config = dict(
    num_key_value_heads=1,
    parallel_block=False,
    extras=['some layers without positions', 'hashed n-gram embeddings', 'capped logits'],
    optimizer='muon_variant',
    max_seq_len=256,
    doc_mask=True,
)
Each number is 500 + 50 x the weight over its row's rms, rounded and kept within 0 to 999. Layers, rows and columns count from 0. Numbers have three digits each. The size before them is the row's rms in percent of the matrix's.

# layer 4 MLP gate, 256x96, rms 0.271, rows 68-135, columns 0-95
099:466498612444485514467448443505507421483435604423507412481504454579539516504547504456548421569499491503549546531536445498538464530505488540501530524538511454478532476403567544562491465510393377493606479481526433557447479503516502543545540462532389504551499528505537454492434487437595585579
093:566474517476506563465403521515513542417512463589521482400494518523470414462524530588522516515474397569470493527527505495505510410546440485563440433550472470540588536441450504446478472427515489464452569583458464500594533534473428452540468586507593494457438383498517455425490493460431532552
104:599490452491425480500501479509477436506460498414443495443548538557513539519455526513528459502457494522496517426527431397609519488466445508485537580487418421558536461463494461453479469505402422583493455472477505564481464565489565479482468569503510621479416538498545349414527546506485447555
101:495542473513518541560401480497488471550473525442517499491468528564492539571507378424582511439486423502516593474449543538555617487539392492463591546518507572578519462521507514452531542516482417566487471556517538464468482516511484470472548425468473528433415505394554456465547475627448478546
098:551476530511440567487520416525497483493556474554449497484496555470488452563445401447451414440497531527501532544534524442491502437499515585571503391368544526541556557518451515463543433465484574604427462515530523428577521511432465543519515486475550522380599559462463514444468540429462500524
106:542510458589589530496500500548424569414479486475447544490499498517506476523531566467529436419553537447520478447520551555469449446521387476469463412515527483565584496482423395556426512385526475492505550460462439463594433471536437463519480511479520463411439503473525390464459532562430542513
092:449549538442450500468529461505511502442551520449439409454410475404571547483554580437447509430447464412451472475494516440558478470445466417505468489519539467493479433478457396550474562501434502478417453591540528518533430487457527567582469456544480604432505434507422431448470524450448488495
098:483485423461460452547559493488503553491459450564497421557470441536446540567541508578496519487436495446399356538514582497459461431448397469502465520430493449380484565484468465519480454527494519409467551509493498492483516457435595495559493472470538480500510441534577586407520439502503559422
097:408482535484507531519549449628515404529558514519496497544489525545393540560385450484485532500490499503504494482526582526444438464441522523456495519526538515501569544477595577419551552547498449523492423610516494484458452551461552495528427505493470398512506504488473487410436538384425421533
097:437459537548468564563516483485478510469474582483493451547527477516557472507380510508504591529588521462523496519529502493538495428547455494477403370527535511485486449461416409542470501518542518476524465539539422499567440492436391490450450456457480536540577506491607375521475499448553387532
115:499473439598565549516495522413478497489377513488557417445471566403499516517528486435404551492465453506456505399465475460536439535548457541564426559571508534470521514522525567507489454557513522523452508435427509483578511466508492444395451499509544606448424393469492537489406533464541509494
098:516420511510521478539521564512525488453478527568602406413507623604503551354423528431516518541546537555524509454490607470482480528587489425543521418474401503468503493457521490487433474511493376527488496549488531558551488442512522491495555461444526504489476498493458429450470494413516554455
100:624473567537480465539424534481478544545571579503513482506482418482437488485451504538519472589419517586433501491502365505418449457580568477531508441430505527567600561505491442441532477454451437531512515527605485478442485449480470532513473516463419438487489421482527475492486397510513426535
104:547488474500526616481520548402596503561452509529386500520392544522458477550532496523539550536490514414502484449500480441514502470415483538442429593485476448442521492523501513537425474470514473414517473508489517454497543425582424467440521600500576470527416608476423501457489481483389537465
103:438441500416549532514524516528477571514428596578577499491547543599523500553494555517566511524524513496529538475463499445469601599568540528490521542531513551512478507477531535543592505493475444547551482486505550550552510561427586382472422532458577486522492547500617527532443579516597553449
099:541568540411507527542505452494520547470442590547520440445440412592573504494481405516512479457471571519503500508435485450479511506419481582489498391589504530547572536554464451587492541545519528496464430422534533534471467513554495525486506472465606542617453507510584470470438483455511500618
101:491440551500502561551456498487528464416519563541570436517539458551545388578417493525588495551505616476501539469413519533448443510443557465465491455555470461441473411524556540486527479489537495567594396442455525440484503531490556517492410623388472537497477471551508473507495481516569523522
100:465485530497462510590467583483460446427461560522535488462494455439477494544437407478459566538510471469526522580523568510425484524434392497440588473537469498436493488450579471482526513466477520480402542593496486528509442492412488424639454580478590497537497398534480453474521439427505466458
098:618421401442606589500425517455460477537513478509522522522552507461480490508475415454486452499423525425532510488601420508545456476510572472482445514498435410493560517524520494586542405546499546573465489488444466445542452476443390449568455469457526513503488492482524489522404484393469467537
098:487460485452522509440441516504526493431417572585450487517421508498588490576620495459503426522493485465514447523557523581478509498392554529500559491459529526514531451420512462458445459466479529492445507596463560496628585495523502485428503506546543380529510570495562584460438424555475464535
104:476529567548423507485450522447553499454450486473460529461378548473524534515515587527484552522533481540501560499458629534454502547461501508495572442584428532522519522478451470529490463456499408531445416522541595465531442548549585460499456568513544407544505506422418477426438578451583430481
104:532440487416501484521496586563500537478561593452548413456558491463492546509461516477426380439524529503480527462439541448516445373551508508469600513531429503489529521435465524438441536476619489581551556459530474494426578502601486518453490465436486556457528485504490414554497412501462524502
100:481512504518524601481496442468479566596402510526426459517432510490520588575493551386507505463539532563446454559452514470426525534521516465478510531481454499465539542445565499558536368456557478482541450501432513571533525478489511570578501466546443580424574448497506379526473538453522483401
100:463442605460437495524456426491477410497467486533525433528556491491516394440453549472563452452518582596429448440526544544530532565543499448510506429530471476566474473440488506451549465450483481501518493360493602523615448472425406526415456536449520511555469481499535479535511436483515460448
101:414437528546502510483547508555533431565426547497495529525568450539542551569491434497527505452499535417460535451519552571577397456529522537539488439511560527468578552488498483446493534493424438438501556522411439388495537522475455494543455389563491534485601516589500449411450434569518481496
093:442468648514471463568464563485490453578489472418497474587510516560545537475519522496519628459507482575372530554528433504479499480610511492508485530550513603485445539424512536483509501463531419443456494442488612473521424457552476521504549444499530522559497479460570472472417532461449442463
098:487533541498401586512491550408415466587512561527594462405431599461505490418550465491479509445543510539582550439484435554484486454441528493515397534489507413479520526420472535497577487535559477478499462459414543451507571426487529475530535555418485518460490541444471533570507519507465536397
094:599431426476558502541517385451514481474565479581510494543540416486493566503525429466499511494447498557537513549441395613481492496552496566468523430591501553489434494430445563534548538470523503483535528521494491453417514504487502467573454586418535426512504562399520499524472500456485471367
098:510613405586560446488453437534473470475508510494517466581539472558493554505593427467500528567505532511443558468602420503526476536577515539539471527629404543491530494506476455549468463420445448448491530554489532528544445568495489534579468489521433511436517476494462456564508443448532382436
097:483421379543463486533474515551447503470420536440481512545423456485409438484620437453455587511453479553504567478524454517486492517496489546532487525637435515455499518431403419465371471523520474555600446482460450452513488427459535451505494480463555497533487460459515458573497478546475447463
094:534488485530475463453438417555481531480483540549469579506474435461487446572551525480524507572410429467575549507556491580485405415568507452569495463520474524450514419479402490490487502408535528422509543571563510403507473507441520483551494491521597455429526608440442466508511456488441398471
104:474497499515628507593457476458533469463579558490389490439537448533469488566533489484458485580513482555402535454418592568469519496398556533473482515509500482549507492545434532551602458484613542534424454482434530485506511496556481498609507552518425495438431522525486481526426555548528556539
099:429457504480458557499477474557525548469490521533484528488563423520452423510482587454577499521512474516472549483488411401459479569546486493461527483481474522398494546563417543559479510586468420521499460470441477488562385507364610467459519417457473567511519429481449454518448427504448585527
100:573498520468495537420509463337406478523524643527495422491485492500522504493455561469494441479517511542469543583538498499519482488600536517502518573459485479480449531482436489488501474539581526466559431398554556464442441454508563415461512479421576444499454505594493483531416474474575431524
099:564470527494551562559488483495525418551534492454455450497465442511433500577536472346454596536562514503528409540588503491497476416547563530548502465450443579505515473439465461455473479451439496506479442507505546486470441519406564496489573554551421560458406496483472466362473487546530496547
097:498482538415472482485537538458483593455458569516474425522424435514528437434503545527525530450466531567524473479527463530448412485521465585619407534523533492500434463511462554475533551437467499552464544457480543617492435488545496491407522514465540446396476535473508393435390498429492465577
091:447507558530574388488528541585475469490472408491600480422554505527491535513472506431459562515510524474548470542494526496510427516464379611445516536473529554421576566451454539493537385544494419502508423524465582503508482546522510432537471488476482512511574435540483525517635489539486417480
093:574506504525425502493457536507541533550435547552537465532497532506497498548551537515513549492524518582457478446492478513440584388471557535578589454608537563549501486486527503466490585480530458432533536494522519553548475613505559609430629489471358414518467521452469537483543483487427492506
099:470453533513517572546501446538526570588521520486555509434472512539545466594463456570507564471530596520444423537404531522502448508561584532450455398412474567531574496430559484473458517473480506460503508543462512490605546402545520445593490515478542456448562440590536513504442397491501469489
100:391568534600500535487436434598440456470493577567582495524387487414544465468501538545502475461414486568533462438446480546495498479509527485491522527414550573449602501509383483515606429465519571469504455548446504512502488499558556496495485482435537462502480459490542450576515458507452569456
100:516477484518562472462473516527530596550481503527484529507526527573503540518518543575486429490445528485542453480531543497547462490471591519521585470454476438455538479514525470562545516460542429531585419446465588439535500521542481638518550482504499414405482527590544586439367415484493445395
101:545468457542401464462485344452442539561526548565490467383483502501504419532553451512518393591489459570449493563558461485535447525543458557503513478515492474556524474487478542494489425535520423594514472564553542456556444600449578503501520566426515465491522501489528459580510576485569498526
098:556518476564480399454509508438446457521506480568464441520476517440531518565516544404433504533495549410540465466523531450497498460533444537531562501495486454514434571487554494416419459519492471506528477499407472449479557462507555497336543426451448413518511441449510531358455494509443428563
101:530527424525528471437481541409537427473573534497556471485462539467496529450395571542488492484569538442593541448482374464419532488454484559430641446502436412526516571367528487494541505476500607501572498495454542534439483456521457475461484573487461450547479489479520490506460529459522533471
096:490436516564507536499481418391460495517516575461463455475562482550567537489479582511536538499437577586500431530467589562473443518501508602545431489561546421443454506434571500602540515451442444553564484495494507579448584484507564483449511439466509539552545529482425514501421431496600501506
105:490511544496562548480456540521400557460535509536572473471438535526374545489506496463505560505562542525547537477466549365473471511587397457476498479463448442528579443423542553480544456426468467531479475511492457585592528564479526532528488631466502521511515524497581440489482465448531392568
103:555480464422512431534502537411550466502467483443479454503456619509495463470525492407549516452559499539543577527488511437574504519472540588499460553583427433471498431390472553535452559504471518509531374444447537456482528473442422438474511525466490427447443472464399523499421593489465467520
099:489475447462494534514472549532459504530511489426556418499538444541530383503485419382406620500461587462490453578578451384425537551585544554484493446491531570492530563504491475535428492518493467561520479474508565429532472519429460450561530490493558451430480427511511459439556522439513511470
098:553493569451529564444490512426522498384546508490481522455401519442489489559561561512580554489432509566478541428504468509541592506509427535523481463450537437478498406536471511417555548489512471449461512553510483549520417420587427482473528354411521462429481550497480489572468466503581496544
096:556520535445438473594412554489539504524508453535518473462518548499524580505484517551559366625518524458492507493464482525399520364435535500443505452511463418474554502479521474520574530452501499417538454602576523537424511458564495527535518540487443466488430543527588471524559496551475509601
108:403486497485408530489580481505437532478473426465519501437497505508535503530465482521502462562488441423557461465522453513421464473491474430448602486539392493531494566522401479467512524492495443442462471457420535538501593497513415490416456427516443528411502502421374437523563406451450447470
103:444449454572539533477476437535578614422548497515475470565490462511478485508556448470517564504558552470501424541429441518521421486466493558633538500532568483458545460441438530580518546509500444433525524480488505504623446504449571508564572556462485402472447520599454597469471514476545502515
094:504474400469438505474503461456495405417497593514489608505395547484480520552505453360499563575574438437471549500558501551478501528490470518470437453530416488514490425432397467437429456568466484507462506492510466483526486468389518443508504570476531504466391555482472573466521527493537536522
102:466507455481465500559617490516456500542531600405527505539522409566478576534627451587474476555473491429490576420460551484560512458496555494505504459529450533489533505495532493543528528521549417621573497498552448426523505416518524473522461490555506513345531523506480571524446428515540466496
098:424475532473363596551522479534504515475510553556481510475495471495574431499421514442526503534502493470549461472541479531453500479410578520424483511443431538479450489421475533415461539447390542626573490527458551581551472547451499526475520545483506521550521398463532519454391487399507552520
095:529551454461448426491493585515540484517522499575467503437486452519514495522535565426415538528439532475488574443466577495457513540577381482480582505588545547545510458488504535443434413497531522423514517493475576527525445405523511501558432448432584491484449350481500418478549562544548479507
092:376405488452535495472551519543539465481534514522570497502530536573527539611480438429485507455476570494527438517614495568470456508399505408479523474531491481450560539491521531560538500518626504588563558491568557530559514572408568491543547553445418503520452521517574508542452484500515444532
103:511368488488522473542472442460470427526453514569386438450543462439428556559509485475516490498490562412417447562485455525483477427442489489441550457463539499455513415447504499525503531499571502440434566635513504572503540528496511517533480494478490433529556541523493527437528420556541453649
096:532420503554491552543481613509463482508497487511445480517534515501536590543434446497621502541442510512563564476523442513521540448494497519555490550470492419565581564527589491440558506496528407519411641489412555592495558476497447512486552547484445457483485530516449538476512492619583455478
093:433489499483468425521459553531544522525546478517509525515487566471422486450408477609470527470457540483556622493495499493568467404405478423520512500453506485439497492440438412410449556440459525427561538496530483489547480523424472516538565442475510392580571408504456536484467460420501549420
101:583525447507434421491594545520478536580545540445576476543446522553457510526551592507454534514456514501476515518453557430414464479479539540605520494481481426473509611447477450485470479506559428617487459525569502449441456432528506531464475514358551554529518503563485493524476551614525522538
094:492526461581499489436496540456514538503437538494424509523466440497479469550597483498557485508496575391517471458491574483537555440486548478484445554460540537522518514406496392484477474391419544497479518563513521537543403445460509442614486429593452557506435468541369575484554439488476534497
095:482582502471519633492493564556483525451488585471532384525529475474467468450490441365475481470464487540419561479556481433489507541445485552438494483510397494533495559409488479490538444483406534449552452397589507427542456505478506446444493536577575423481542529471430548505509514462547528500
096:391438514543439479549430481472473469424560548486409526456496558528545551463467470469518377485448525486573454450478484469475515512542411425594479531548486412455525496501492535472530497571473513472561457460475499514543459541441574463448469389478475419417422442468513501504521501410439486623
099:459438558539627568474554501514547575525488550443528511543468461494621435584503452469484579488534509585534599487513510506464502434449436485446507504524480467474516512523464429542457464404503487470478430475546564601494439442433525536508450460480516493546443453571503389410555513475529447586
096:417499512498556450492469475401485470546569422450432494503566534543491521448478499459442486531532511551568475485499476540563539514425513635570533503579514542400540441443507553420565569505479464501502527518470433480599577508562440454413472412460446469391456515429495508428490549537504461508
109:532505496506462435656483441470487466519446571506507430513640474567416540522483486415539553459543424573462426568512496486563561528546449544515464445480426502454481527467551552503450466539512422485474494396564579528503451543464476419522525508455520503558513456510417445517526540481450405533
104:440496458517585466564379391515482495501522574441435506540530537517502500493424525454584524452468548549471545481470442459494484475457468459417502467550530451406475481491526523467422438450542591467559515508517506495474456499478555488475518436329419427550566587536474506512499489563452548580